Weights of a small transformer language model.
Architecture: LayerNorm before each block, no biases in attention or MLP.
Training: 154M tokens, 2352 steps.
Each number is 128 + 32 x the weight over the matrix's rms, rounded and kept within 0 to 255. Layers, rows and columns count from 0.

# layer 3 MLP down (transposed), 768x192, rms 0.104, rows 275-292, columns 0-191
[[128  96  73 125 174  94 133 114 168  61  96 156 198 205  76 167 150 161 136  75  32  85 170 119 128 149 113 138 140 100 102 110 167 150 155  78 142 108 109 115 131 124  73 111 175 146 134  81  82 147 108 163  90 145 186 150 117  98 130 112  92 134 140 141 143 136 178 105 100 100 107  85 123 145 147 121 143 123 103 124  14  79  86 156 189 100 129 136 161 116  30 129  93 140 136 166 127 123  92 149 184 142  93 134 100 165 174  92 163 115 151 111 121  84 210 110 130 111 144  72 117 170 129 128 145 111 109 161 125  95 114  96 124 131 150 132 126 146 122 162 112 118  98 129 161 128 166 132 136 111 135 127 142 107 108 127 130 116  92 126 136 116  74 156 135 106 184 163 130 119 202 140 148 161 135 175 189 129 124  81 123  98 122 173 153  85 132  26 183 152  85 158]
 [141  43 171 171  77 178 133  51  63  99 136 138 129  99 164 134 117  89  93 189 164 145 125 118 161 119 138 109 140 158  72 156  97 100  92 156 165 122 113 111 145 132 118  43 123 131 132 169 114 103 126 164 150 148 131 179 181  98 101 132 156 133 159 158  57 108 153 121 146  83  78 167 144 164 170 109 116 155 143 142 130 129 104 160 114 102 132 216 147 189 101 102 124  71 134 150 112 150 104 116 163  93 146 102 136 110 159 170 151 103 139 163 163 124  92 128 101 104 100  78 183 125 137  72 203 130 152 123  93 125 136 153  81 102 115  94 147 151 156  99 158 101  87 187 185  59 120 193 126 168 182 122 101 104 102 120 155  94 107  80 176 127 101 135 138 149 123 175 176 122  84 163  69  70 123 104 140 115 123  84 136 118  60  99 168 154 106 106 116 142 144 146]
 [113 106  87 162 161  78 113 149 151 126 138 110 101 127 150 161 130 120 108 151  73 167 103 138 106 133 105 171 160 150 127  85 158 155 176 134 124  74 160 160 174 137  33  51  95 117  65  91 146 155 138 172 123  88 136 145 152  82 134 129 138  98 155 116 140 168 133 123  93 109 148 129 161 108 157 157  80 107 176  80 152  96 107 153 143  85  72 133 117 144  94  86 179 139 102 111  79 158  43 138 128 124 116  99 119 138 137  97 156  88 151 112 104 139  99 141  89 156  95 185 100 163 163 101 187 107 174 146 137 146 113 109  64 173  81 159 174  72 105  32  73 153  92  73  42 202 152 153  79 119 119 157 137 140 164 178 155 134 137  74  98  90 117  98 151 117 122 144 133 146  70 179 122 177 104 123 122 126 106 107 128 107  51 138 125 115  97 154 131 124 122 103]
 [121 108 168 125 140 150 136 144 127 113 137 137 127 174  90  74 126  83 124 140 162  72 107 193 158 170 187 114  94 135  70 162 128 156 106  28 135 160 111 172 182 232 142 129 130 193 197 123 122 148  99 135 144 166  85 107  92 110  76 107 133  95  21 118 119 141 173 120 134 131 136 124 143 117 141 147 158 144 142 127 172 137 142  92 106 116 130  91 113 107 145 148 113 116 107 199 173 124 116 122 190  89 137 127 157 126  80  92 108 166 149 131 132 175 145 151 136 113  69 123 146  87 105  85 193 136 159 123 170 112 114 122 150 109 113  89 130  31 118 199  30 144 100 172 163  98 151 167 179  93  57 133 100 190 202  67  97 133 118 125 128 127 132 163 137 149 108  96  72 171 173  40 140 126 192 142 111 137 119 141 108 118 111  81 119 133 157  91  91 186 196 131]
 [114 149  96 151 118 128  63 143 183  60 147 132  98 144 143  76 124 157 133  72 138 141 155 145 125 119 103 136 106 190 129 118  89 144 110  94 114 133 107 156  56 118 141 170 116 103  86 119 116  71  93 126 117 182 136  63 144 136 154 155 112 162  91 162 195 129 135 110 146  59 152 168 209 138 174 127 139 124 130 149 136  85  91 158 117 136 164 116 176 100 162  69 134 135 140 138 116 139 130 116  86 108 203 139 152  57 123  95 129 218 159 125 151 178 116  75 157 118 108 137  32 164 123 145 121  96  82 138  85 123  99 107 122 111 180 108  98 172 112 152 113 113 140 196  93 169 106 113 139 162 106 103 154 154 153 158 109 141 119 124 130 118 145 121  36 119  73  89 112 137 110 126 232 140 151 113 123 149 146 121 129 174  99 114 135 143 132 152 112 135  59 133]
 [131 134  51 102 104 133 118 124 165 143 105 130 177 107 140 143 143 135 154 134 111 129 101  56 152  32 159 149  89 112  59 126 124 139 156  90 174 116  85 148  90 114 128 142 160 135  56 126 110 106 179 143  75 136 106 167 130  83 125 109  96 174  93 135 133 147 140 132 119 118 107 160 166  81 164 100  95 147 173  82 100 167  98 126  90 147 104 160  61 111  84 101 117 171 108 170 156 129 142 183 100  80 112 127  91 146 115 104 183  82 154 146 116 177 100 126 134 119  67 128 100 105 164 134  84 153  98 114  85 141 131 137 126 126 185 160 143 130 163 162  73  91 139 143 117  51  99 153 119 165 106 173 134 102 107 113 114 134  94 164 131 117 171 213  92 113 121 146  94 141 130 163 144 166 164 109 134 122 142 147 142 141  90 133 116 113 207 131  68 160  75  69]
 [157 173 150  83 129 175  97 101 120 105  88 132 162  98 114 173 119 147 126 166 119 238 146 179 128 128  91 130 207 142 100 102  87 105 163 117 127 122 167 121  89  92 175 106 129 104  86 152 119 131  97  96  83 116 147 107 109 144 144 144 147 143 139 100  73 126 158 155 115 165 153 111 118 114 151 132 134 162 119 135 153  96 105  85 137 204 136  56 185  48  75  89 106  95 115 118 136 187 155 136 117  96 105 160 115 127  80 108 168  97 129 120 164 134  70  78 159 138 132  99 122  57 101 134 164 101 143 115 109 174 122  80 161 119 100 127 183 187  55 121 149  99 116 107 146 101 131 147 100 103 136 103  98  74 130  78 105 136 151 116 146 152  98 176 117  61 151 166 118  78 125  88 137  99 110 120 106 125 126 102  37 148 178 135 137 184 184 159 138 104 111 119]
 [120 117 111 128 116  68 138 120 136 174  97 172 106 121 120 129  71 161 120 136  88 105  66 110 161 173  90 104 150 159 114 113 139 135 124 149 114 128 132 133 124 102 133 143 142 134 145 131 126 160 131 113 124 107 163 132 127 114 125 129 122 186 127 126 117 100 117 151 122 165 151 135 170 135 144 151  78  73  75  95 104 124 147 198 117  90 136 162 140 204 131  76 119 107  88  38 161  82 186 113 156 100 176 118 148  91 201 132 137 101 126  99 132 125 101 130 217 177 147  87 109 142 156 100 110 159 118 186 148 113  83 142 155  93 108  88  96  99 172 105 150 170 128 132 104 103 101 149 106 170 167 117 151 165 179 132 162 120 163 114 112 132 196 105 153 134 115 147  72 100 151 163 127 165 112 142 156 119 167 110 202 140 108  82 132 133 102 110 138 166 206  62]
 [ 75  73   5 111 140 125  66 131  83 103  97 224 130 128 116 138 119 143 160 127 196 143 127 119 149  72 174 137 138 137  83 149 117 135 137 126 165 129 210 192 120 110 123 106 113 232 145  78 156 123 127  91 136 121 137 153 148 121 131 164 151 147  81 114 166 132 123 120 127 117 123 112 131 132 193  96  86  87 139 125 125  99 134 143  88 147 197 138 120  76  73  85 139 123 124 135 166 134  99 169  56  97 133 155 163 105 111   2 173 103 110 130 110  87  80 162 157 162 134 150 194 108  96 138 147  87  93  72 108 112 111 133 134 112 128 129  96 115 196 132 163 100  92 137  98 150  90 155 209  87  99 176 109 136 138 177 116  81 179 107 152 132 143 130 141 158  85  99 111 161 209 103  89 115  94 101 133 115 164 154  23 120 133  85 132 109  68 152  90 111 132 130]
 [116 111  91 155 135 133 139 158 106 100 137 122 179 113 169 100 118 117 173  88 159 126  66 102 144 166 146 115 120 134 161 127 159 100 102 112  64 116 155 164 136 137 112 172 133 152 151 102 181 141 123 185 119 135 136 160 141 111 154 198 101 102 181 125 111 150 141 162 151 161 129 138 150 149 112 139 124 134 103 111  75  79 153 117 175 126 150 138 149 185 129 109 159 134 130 148 113  95 156 108 169  86 104 159 138 133 156 155 115 131 109 107 109 121 122  93 179 122 162 159 156 150  93 114 104 122  62 121 177 108 157 164 114 135 184 137 124  91 145 117 143 134  85 127 117 138  76 100 114 127 150 126 132  78 148 186  94  97 166 139 169 167 140 119 177 182 160 181 132 225 139 176  96  80 120 141  98 126 145 128 131 134 119 125 105 148 151 143 139 113 150 111]
 [114 134 147 152 106 121 166 132  96 167 108 133  87 137  59 119 132 117 120 199  69 121 119 133 129 139 159 155 143 153 108 134 155 133  81 181 135 117 114 212 116 125 111 126  78  71  54 168 133 115 108 102 151 127  91 168  84 144 146  91 134 114 193  93 162 118 103  61 109 154 134  98  82 101 164 115 128 167 143 121 152 132  74 145 140  80 158 111 131 127 153 117 131 195 158  99 114 131 171 102 175 118  99 129 108 142  76  76  92 176 128 161 113 109 184 138  37  98 139 133 141 104 148 143 168 148 166  91  99 124 125 113 115  68 134 168 215  99 144 112  76 131 104 127 158 163 147 127 141 173 115 131  56 181 145  70 110  99 142 107 137 105 117 139 127 143 170 177 101 153  80 123  37  78 129 167 125 108  98 139 141 139 133 118 126  90 148 120 161 114 125 111]
 [135 100 128  78  50 101 109 140 168 116 142 113 158 113  92 134 106 111 172 109  90 144 141  37 188 143 148 142 113 181 200  82 127 108 138  99 162 186  92 149 119 116 117 117 161 126 135  84 196  91 163 185  67  52 158 136 126 135 103 105 140 137 133 140 132 135 150 139 105  97 170 149 143 116 163 122 121 166 120 130 143 103 142 135 152 139 118  86 167  97  90 126 141 165 134 155 159 146 131 144 160 144 133 161 109 161 111 122 150 125 160 131  87 104 203 129  67 133  74 112 126  77 152 126 131 109 148 183 110 151 151 154 157 110 126 133  91 121  90 136 203 157  97 142 156  82 167  87 145 117  87 112  97 157  93 190 173 134 107 143  87 126 137 140 119  49 120 148 168 116 136 153  54  69 111 182  76  90 149 113 178 124 142 162 156 113 137 208 147 119 129 145]
 [ 85 117 139 111 176 158 153 166 109 128 107 162  61  93 103 211 143 109 105 123 127 146 116 108 118 137 119 155 137 110 105 167  94 104  96 122 105 106  82 150 127 148 173  93 168 107 128 102 179 148 121 127 127 120 132 178 150  85 138  97 126 149 156  78 106 101 104 166 125  79  89 122 168 170 145 109  71 102 171 112 168 141 111 104 112 173  96 118  91 212 155 156 134  78 156 144  75 119 147 101 160 124 116 126  56  89 129 146 132  97 118 168 147 171 155 131 101 134 117 117  83 134  89 162  96 138 108 127 127 151 143 137  55 123 157 168 123 119 111 142 101 118 136  88  80 146 142 196 100 136 152  96 147 149  57 113  87 104 148 117 136 131 196 117 105 135  81 175  71 132 181 102 147 121 116 120 112 182 114 115 110 114 103 110 154 110 135 131 163 152 112  92]
 [ 85 151 133  99 108 113  94 111 108 147 126 125 129 121 145  62 129 117 116  68 143  37  87  69 172 108 145 127 146  96 142 168 137 185 163  75 127 149 148 181 172  36 132  62 125  95  74 126 121 194 166 171 180 120 133 141 170 104 126  76 190 134 167  96 200 103 167 150 159  96 152 109 158 113 102 117 119  86 141 161 166  88 168 109  95 159 136 187 144  76 189  99 100 122 175 137 125 114  90 132 121 146 105 149  77 130  75 148 125 124 121 110 185 176 144 139 170 179  41 130 159 121 146 137 168 145 131 167 143  88  97  90 187 121  64 132 136 140  86 126 123 173 128  68  47  53 121  91 101 157  97 132 105 148 135 194 144 148  34  75 165 123  74  89 191 143 151 142 135 140 115  59 140 168  84  80 143 119  86 192 142 149 153  82 152  70 108 174 125 167  76 116]
 [162 121  78  96 135  96 132 173  98  84 111 115 117 166 144 121  77 110 225  53 185  94  92 140 200 137 138  96 148 141 141 166 109 128 171 116 118 167  36  97 122  52 146 117 147 159 142 166 113 101 126 109 130  63 156 146 142  19  97 152 107 106 205 173  81 163 108 139 156 185 147 186  71 140  93 168 126 106 118 118 122 169 127 141 109 138 156  92 125  77  72 134 110 149  89 113 107 123 146 134 117 176 125 147 140 107 117 138 103 158 152 119 145  82  93 161 109  95 107 124  87 137  96 141 165 133 112  97 144 164  86 167 150  90 146 146 111 156 116 159 122 139 162 143 152  97 129 174 192  79 136 152 143  96 153 176 102 138 137 123 129 115  96 126 150 126 140 161 128  76 131 161 103 136 117 139 125 102 125 128 172 130 122 176 148 114 162  99 162 146 132 153]
 [142 119 141 138 165 166 152 111 132 110 119  99 121  62 142 161 114 135 117 105 111 132 118  87  78 132 120  98 134 150 123 110 117 185  86 157 172 114 127 128  94  98 133 231 169 141 176 204 118  69  81 171 143  88 161  85 116 144 142  76 158 137 103 156 140 114 126 109  97 151 139 129 121 132 126 129 148 149 134 107 128 149 127 116  98 115 129 124 113  69 150  94 160  83 132 141 122 146 153 106 154 147 157 110 128 135 143 115 207 145 106  86 150  53 102 112 100 128 138 121 199 114  82 145 119 111 112  92 103 110 108 100  93 152 101 107 140 144  79  77 122 165 176 158 140 125 136 177 105 150 175 138 115 129  93 108  68 177 136 123 142  75 117 146 162  74 126 153  80 156 123 106 139 127  98 143 104  61 181  81 189 147 123 128 193 215 132 116 131 124 160  89]
 [121 136 139 102 125 151 109 135 184 124 140 171 148 122 158 142  66 152  90  92 157 138 129 121  78 114 117 143 154 144  84 102 134 148  84 161 106 160 143 113  79 150 101 136 155 148 118 139  62 152 118 174  71 170 172 194 112 154 160 178 134  91 150 145 137 126 171 129 112 165 115 107 120 119 100 157 130 115 114  94  94 113 167 137 150 128 114 120 140 129 109 152  69 103  68  84 130 102 118 137 143 176 125 105 166 124 104 153 118  74 123 132 109 135 132 136 115 145 119  88  82 108 165 105 136  96 135  84 125  96  80 129  95 130 111  72 157 174 132 190 135 146 124 123  90 118  99 117 118 136 144 179  67 128 144 123 127 119  94 151 102 128 116 139 113 125 148 115 140  63 131 164  74 156 118  95  92  94 144  99 186 171 117 162 141 168  91 118  60 125  88  89]
 [138 145  55  54 154 127 184 109 141 185 167 135 114 112  41 139 169 222 124 150 120 106 123 195 168 160 196 101 114 141 149 109 115 165 115 122 192  98  90 169  83 142 129  99 172 102 152 127 138 155 100 108  92 133  84  76 116 102 159 159 143 133  96 108 166  90 135  89 126 119  56 121 107  64 118  84 128 150 127 177 144 105 116 161 179 129 152 113 162 145 114 153 123  88 121 122 133 166 130 106 129 140 166 136 188 156 110 188 150 181 140  88 159 149 154 122 111 136 123 165 162 126 114 134 137 147 138  49 167 120 119 101  98  82 204 128 126 114 146 165 153 135 106 129 161 128  99 150 102 113  96 146 129 143  85 154  75 123  83 173 160 113 129 208 147 186 124 123 154 151 108  93 124 124  99 109 138  33 153 137 105  56 171 145  36 142 186 157 121 137 147 128]]
# layer 3 MLP up, 768x192, rms 0.14, rows 276-293, columns 0-191
[[ 41 147 123 146 192 103 155 151 112  88 161 132 116 151  71 178 188 147 108  58  97 109  79 131 106 144 149 106 153 115 199 138 103 118 124 131 148 166  56 131 133 110 146 164 163 125 105 107 127 114 141 189 134 113 127 209 117   1  98 167 141 150 135 104 106 198  96  88  74 112 183 177 180 217 136 148  94 121 101 102 118 136 185 145 100 148 166 113 108 144 147  90 120  98 103 144 161 143  94 143 133 107 126  89 149 116 106 133  76 119 157  87 140 137 156 118 104 136 154 117 129 155 144 125 158 148 159 147 108 166 149 123  82 113 120 170 159  80 176 109 197 126 129  64 165 118 167 171 137 171 150 111 136 101 153 181 132 136 119 105  91 134 125 119 115 114 130 157  94 178 109 146 170 166 103  60 148  63  98 143 156 147 137 108  83  75 144 105 143 116 140 126]
 [163 122 134  97 113  82 138 120  96 135 104 123  90 118  89 106  90  74 138  76  69  69 112 166 130 163 146  49 136 136 102 141  84 134 117  97 119 121 160 130 120 154  87 167  70 147 134 152 167 125 118  99 170  94 135  88 104  97 115 142 181 114  90 153  30 105 113 136 192 124 114  63  72  99  97 148 129 188  99  89  84 133 148 180 127 140 182  85  94 135 121 115 143 190  78 125 100 155 161 165 148 160 206 125 132 154  83 140 108 164 137 173 124 109  84 117 152  81 170 102 189 190 121 170 108 134 150 119  59 115 172 125 161 136 102 136 123  92 154 148 113  95 191 131 163 132  84 187 135 126 126 120 108 172 148  95 102 151 141 150 123 105 149  76 115 128 134 157  95 206 172 109 152 117 144 102 102 142  86 129 134 156 152  84 212 194 169 100  92 163 149 108]
 [151  88 143  68 101  57 136  67 133 109 160 149 119  80  96 176 174  85 116  67 163 124 213 120  81 136 168 133 147 128 129 123 168 119 179  70  94 202 132 189 130 124 182 137 143  99 122  55 177 148  92 127 118 150 122 158 147 154 111 123 112 126 121  80 171 138 189 124 151 165 117 159 118 108 166 187 107 112 124 171 152 139 161 203 208  83 180 184 100  79 133  99 143  86 160 147 140 137 130 111 121  80 152 152 149  86 125 102 148 125 134  99 194 169 114 130 191 100 155 122 156 146 143  78 159 123 116 122 192 140 125  65 150 127 168 198 144  48  98 102 140 128  73 157 105 156 178 169 135 152 114 134 156 109 139 164  82 120  75 144 138 104 114  92  51 133 112 168 108  23 114 149 119 158 145 120 115 107  25 101  98  60  12  76 175 138 137  98  86 129 142 113]
 [126 138 113  77 141  92 121 165 113 119 188 100 123 117 114 140 135 128 117  84 132 119  68 120 115 180 156 174 157 113  77 143 214  84  40 113 140 117 126 112 118 106 147 130 128 142 108 152  96 165  89 153  83 107 148 203 121  83 142 142 131 182 119 145 138 119 157  67 152  75 119 146 137 137 131 103 110 189 148 106 143 129 173 134 143 127 118 108 115  82 143 111 130 137 103 117 113 146 174  92 103  70 114 176 145 116  98  89 131  97 115 143 125 108 134 129 131 133 121  77 117 193 142  98 161 131 111 103 155 154  92 130 116  83 182  99 107 116 134  38 161  99 115 157 178 151 102 132 120 116 132 136 133 126 188 135 190 161 195 137 166  46 114  88  66 187 160 159 127 131 113 152 132  35 129 113 168 170 128 111 145 147  56  87 167 171  65 133 147 111 112 174]
 [191 116 139 103 156 109 135 128 137  96 123 143 148 134  96 144  92  90  98 151  85 118 143 194  72 111 117 131  96 172 151 141 127 128 152 153 107 159 111 115 177 169 159  95 112 118 115 120 153  90 114 106 133  98 147 146 131  84  50 204 128 110 145  81 144 144 116 103 157 111 136  72 171  81 135 193  74 113 131 110 131 145 141 143 205 157 143 148 113 154  94 161  68 122 152 131  61 163 122 149 117 161 161 112  73 136 112 141 152  98 171  95 107 103 127 116 199 139 141  94  97 167 116 112 115 174 154 106 104  86 241 161 166 158 143 149 105 146 104 139  96  77 142 100 104 124 126 117 103 132 160  95  77 122 121 147 126 173 127 160 142 132 142 106 202 190 138 116 179  98 106 143  79 187 128 121 108 156 111  54 202  64 161 155 183  96 142 110 138 121 154 110]
 [141 121 126 124 141 177 153 141 180  77  94 173 152  78 175 195 143 191 148 169 133 160 140  80  93 171 148 110 158 163 132 110 220  90 147 145 134 156 104 158 124 123 190 183 105 169 165 142 149 132 125 120 145 188 104 164 140  45 110 107 163 109 198 137 106 167 106 164 100  66 100 155 135  97 115  91 105 147 179 190 175 115  89 145 150  95  97 104 133 139 112 129 125  70 102 149 123 122 105 133  95 162 108 106 197 115 117 179 108  99  83  94 162 172 164 170 142 145 107  88 108 143 136 116 136 118 111 143 115 132 149 126 120 146 140 104 152 116 166 122 131  86 150 142 134 147 122  48 123 185 187 109 128 125 152 108 104  36 126  79 140 135 152 135 158 118  97 124 112 151 110 123 151 153 131 140 144 155 102 184 131 121 115  99  79 126  78 119 100 149 107 131]
 [117  80  73 196 140  94  89 128 110 113 191 151 126 106 160 132 126 130 165  97 195 149 196 127 111  99 208  97 182 169 134 197 197  69  68  75 145 174 100 140  81 177 145  96  94 157  74 128 134 191  59 136  93  95 120 159 125 127  86 108 119 112 156  90 130 117 162 135 111 163 177 145 224 122 102 104 127  76 166  91 169 125  98 106 122  50 140  83  85 119 164 157 139 179 115 136  90 138 110 177 118 103  99 101 100 154  90 167 130  99 157  79 150 132 119  82 123 161 120 169 144  88 102 179 136 144 129 137  77 137 127  90  97 133  58 168 102 122 111 168 122 111 119  72  96 130 109 132 102  83 163 176 101 107 147 172 117  55 102 102 159 205 105 121 112 154 149 150 111 204 163 128 138  91 115  78 155  62 127 152  98 139 165 128 116 170 144 207 163 124 124 187]
 [126 157 128 119  79 138 143  87 127  84  80  97  94 232 137 179  92 105 138 126 164 132  21  96  53 122 135 154  90 135 104 102 130 146 184 137 108 132 153 118 120  90 105 157 136 118  84 139 101 107 154 114 177 130 134 122 159 147 177 150 140 138 120  81 126 110 134  73  74 129 165 105 106 141 115 150 137 136 170 156 121  94 132 187 120 200 168 143 177 153  85 126  93  65 125  55 124 140 137 138 131 186  94 102  80  67 150  70 131  86 194 143 131 114 126  63 159 178  97 159 115 120 157 102  83 107 160 161  96 122  96  99 180 128 201  98 145 139 148 117 126 148 134 127  91 191  55 118 101 174  86  65 171 216  77  92 135  89 110 137 101 152 103 138 113 141  98  66 137 100  67  88 157 210 194 154 143 133 170 112 160 158 125 110 102 162 160 106 154 142 141 123]
 [173 137 136 121  75 124 163 133 141 149 138 173  10  78  98 126 116 118 122 187  98  98 157 131 166 190 154 139 114 191 125  91 124 106 109 121 111 181 170 142 130 134 151 118 108 174  74 149  97 161 126 124 198 111 102 122  90  89 139 115 138 102 112 108 171  96 154 116  71 119 127 162 129 128 156 158 112 129 138 127 145 149 144 117  75 131 169 130 111 125 117  82 162 134  78 153  83 175 149 154 122 164 182 147 168 139 112  58 134 143 152 216 146 138 148 100  96  99 162 114 154  97 159 151 152 170 106 159 123 129 128 100 212 139 144 130 124 120 118 136 122 143 129 136 150 116 105 136 127 145 148 112 140 142 163 117 100 205  88 132 165 109 152 178 124  82 138 172 153  99 139 133 197 131 120 128 117 188  97 119  97 143 114 173 101 101  97 110 128 111 129 132]
 [153 128 150  78 135 108  78 182 198 106 164 191 129 185 121 112 153 125 143 120 109 120 124 153 144 112  36  74 143  74 187  98 135 132 132  90 105 145 190 116 156  61 169  90 127 104 170 186 126 124 109  81 147 122 156 125 139 122 177 202 132 123  90 111  98 133 132 173 120 178 152 122 106 113 104  70  85 105  87 117 167 152 144 123 143 150 118 123  99 176 145  76 108 129 126 176 127 140 112 109  72 205 154 155 124  95 130 174  75 129 139 130 113 116  99 174 170 112 127 138 124 167  56 105 167  94  80 163 148  82 171 122 172 106 131  99 127 138 206 120 189 133 136 142 102 153  85 146 159  78 174 127 135 138 128 150 180  82  91 154 121 156 160  82 108 146 114 116 140 149  98 173 160 136  91 108 161 161 144 159 133 182 186 139 180 119 170 145  65 101  86  58]
 [164 131 146 159 140  61  92 159 126 163 109 102 133 151 109  58 136  95 146  93  91 108 130  40 196 121  62 113 100 181  91 126 130 106  94 163 150 149 137 104 131  87 136 102 127 111 156 108  97  95  97 148  91 162 144 113 114  96 168 120 106 135 133 117 169 106 106 113 189 155  80 124 100 150 150 101  54  76 137 145 138  99 110 154 131 112 105 168 146 165 139 108 142 152 134 149 153 108 166  31 123  90 107 126 100 194 148 115 121 110 104  79 154 119  84 100 186 105 132 129 117 139 193 139 180 184  54 139 102 186 138 102 185 131 133  84 126 124 195 151 191  82 100 138 140 121 120  82 112 140 126 134 140 150 181 158 122 132 123 209 129 127 138 166 109 211 176  87  79 134  98 116  94 116 145 164 177 109 116 123 166 195 104 148 110 156  85  99 152 135 176 143]
 [136 136 129  66 113  99 159 136 103 128 181  95 119 201 127 125 113 113  99 150  70 119 116 155 100 173 161 103  98  96 117 158 186 154 161 143  64  94 112  94  90 143 133  94 110 120  84 161 154 115  65 148 137 118 100 149 131  83 127 151 125 130 152 114 145 151  80 134  86  92 144 123 147 151 128 137  88 114 121 156 100  48 113 146  82 129 113 137 149 172 171 182 140 102 131 152 141 172 142 147 186 152 118 158 145 121 127 119 173 111 146 104 115 144 145 140  83 137  67 190 114 123 129 142 139  69 128 130 111 148 121 132 122 175 173 108 147 138 130 150  91 132 151 104 147 145 154 146 120 130 147 112 103 117 135 127 157 154 150 172 107 168 122 117 166 131  84 105  66 123  87 137 205 109 157 186 117 100 113 100 214 115 151 130 145  63 153  54  88 125 140 132]
 [112 137 158  75 126  94 125 151 177 104 132 134 140 165 150  96 158 126 102 105  94 169 121  91 148 185 158  60  78 195 133 190 154 155 169 120  80  71 161 119 107 132 134 186  99 116  72 169 148 230 126 190 115 149 135 148 151 123 131  94  78 145 111 137 167  72 181  82 154 158 112  98 180  57  80 112 134 145  96  96 171  56 133 100 110 141 149 182 151  77 126 134 150 148 130 125  87 107 125  95  97 205 125 117 129  74  70 212 103 199 164 111 164 142 153 121 189 163  89 126 110 105 120  90 149  79 161 148  40 122 151 147  70 160  86 169 109 151 121 123  97 151 180 123 122 122 117 224 124 148  90 110 122 103  89 120 145 109  98 150 140 116 108 109 105 175 118 168 146 141  55  90 107 150  84  53 150 131 133 103 116 124 144 164  78 153 116 152  83 183 176 137]
 [101 144 123 127 171 160 144 147 109 155 147  95  94 142 112 108 178 139 126  77 100 145 140 118 159 127  59  77 167 104 139 110 135 136  72  64 104 135  98 141 153 110 130 234 148 172 100 113 148 182  73 125 117 158 132 106 123 170 202 131 132  68 114  93 130 129 112 128 115 176 144 123 115 136  80 121 159  91 112 118 193 139 101 135 159 157 119  95  54 124 165 129 173 136 145 111 147 115 121  58 115  82 142  90 120 124 159 127 137 128 142 133 155 175 131 116 198 169 132 147 110  97  79  59 103 129 235 130 130 164  96 136 120 166 140 156  83 119 146 146 108 113 122  85  53 160 110 132  68 105 143 114 147 140 115  93 169 124 116 135 115 113 128 140 172 133 147 150 126 136  91 100 221  91  80 131  86 128 109 176 125 152 112  82 121 174  76 184 137 161 155  82]
 [177 150 102 149 146 108 118 105 135 153 101  87 112 146 134 141 168 138 119 112 119 215 125 119 131 125 138 184 174 124 154 106 147 155 166 138 102  73 118 161 189 158 118 161 115 222  89  89 105 144 110 130 154 102 119 142 136 144  87  66 141 166 116 104  92 170 163 153 159  70 156 132 140  93 100 154 137  72 128  77 127  87 184 161 162 116 166  79  83 105  93 112  82 180 134 158  84  73 118 152 129  97 132 165 126 115  48 134  95 154 124 190 156 135 110 150  99 137 113 130 131 107 125 135 125  97 172 124 111 100 122 149 132  83 114  88 105 147 116 157 128 161 123  52 127 150  99 148 206  89 122  91  80 142 120 111 115 132  93 100  99  71 164 118 132 129 169 147 170 133 163  62 115 175 181 116 155 129  97 105 170 105 107  88 139  96  71  50 168  56 140 124]
 [155  87 132 193 183  70 177 137 135 157 138  80  85 154 100  96 139 200 147  91  99  94 100 194 159 125 121 132 109 159 131 164 153  72  78 133 118  73 147 151 172 113 106 152 131 198 137  87 157  61 171 117 144 145 142 125 119  75 119 205 159 187  87  80 121 121 142  98  97 123 194 142 127  85 152 160  81 155 134 163 161 160 113 139 134 126 153 144 110 133 137  99 161 134 153 127 132 157 125  74   9 135 132 142 113 225 230 137 102 106 118  78 146  97 150  58 136 122 132 147 137 100 154 155 238 117 121  80 171 139 162 134 145 187 117 155 128 108 156  96 102  74 135 118  37 104 151 142 121 163  99  80 130 101  69 155  74 139 129 155 133 176 207  91 163 188 107 144 133 188 111 101 138  97  88 137 157 114 124 121  65 123  90 152  98  87 122 125 194 120  61 148]
 [ 80 128 135 145 176  97 158 140 137  96 108 123 153 111 108 148  57 157 121  91 145 212 155 100 131 186 185  70  74 119 123 115 148 227 131 114 152 141 156 118  98 111 152 141 162 130 148 151 112 184 205 144 118 132 194 110 151  85 128 139 120  97 177 116 115 154  11 159 121 130 100 148 125 140 113 149 102 104 109 149 136  78 146 140 144  93 161 126 120 183 129  81  70 168 134 169 118 147  99 145 167 190  86 197 137 112 111 104 164 138  86 126  96 148  85 122 113  67  80 139 170 225 129 203 182 120  94 123  99 167 105 191 146 149 132 134  88 115  80 177 150 113  89 194 138 145 116  97 111 124 122 126 149 108 131 164 141  86 160  86 109 129 124  99 110 123 178  62  71  94 123 112 182 124  53 125 123 106  91 160 124 124  72  94 136  98 105  62 108 114  87 156]
 [108 147 102 128 139 115 136 126 149 208 100 150 148 116  65 119  88 149 142 129 122  89 123 111  98 135 173 112  98 172  83 111  93  95 168 147  70 137 134 125 110 156 135  75 115 120  85 160 105 114 123 151 159 144 128 153 183 122 118 134 119  53 127 183  59 174 128 161 107 145 146 145 189  97  59 201 160 135 120 145 126 109 135 100  98 121 139 184 102 155 156 152 130 121 131  70  73 195 142  97 149 100  81 138 121 149 127  50 107 121 168 150 102 100 115 189 158  88 129 148  46  71 106 165 143  56 122 125  81 103 151  78  98 171  91 133 145 140 101 130 116 127 120 117 131 160  92 106 120 143 143 117 115 137 135 100 126 110 138 167 137 160 167  95 140 144 120 135 140  71  98 111 147 116 160 106 132 161 113 163 144 116  43 160 146 119 122 169 137 122 191  83]]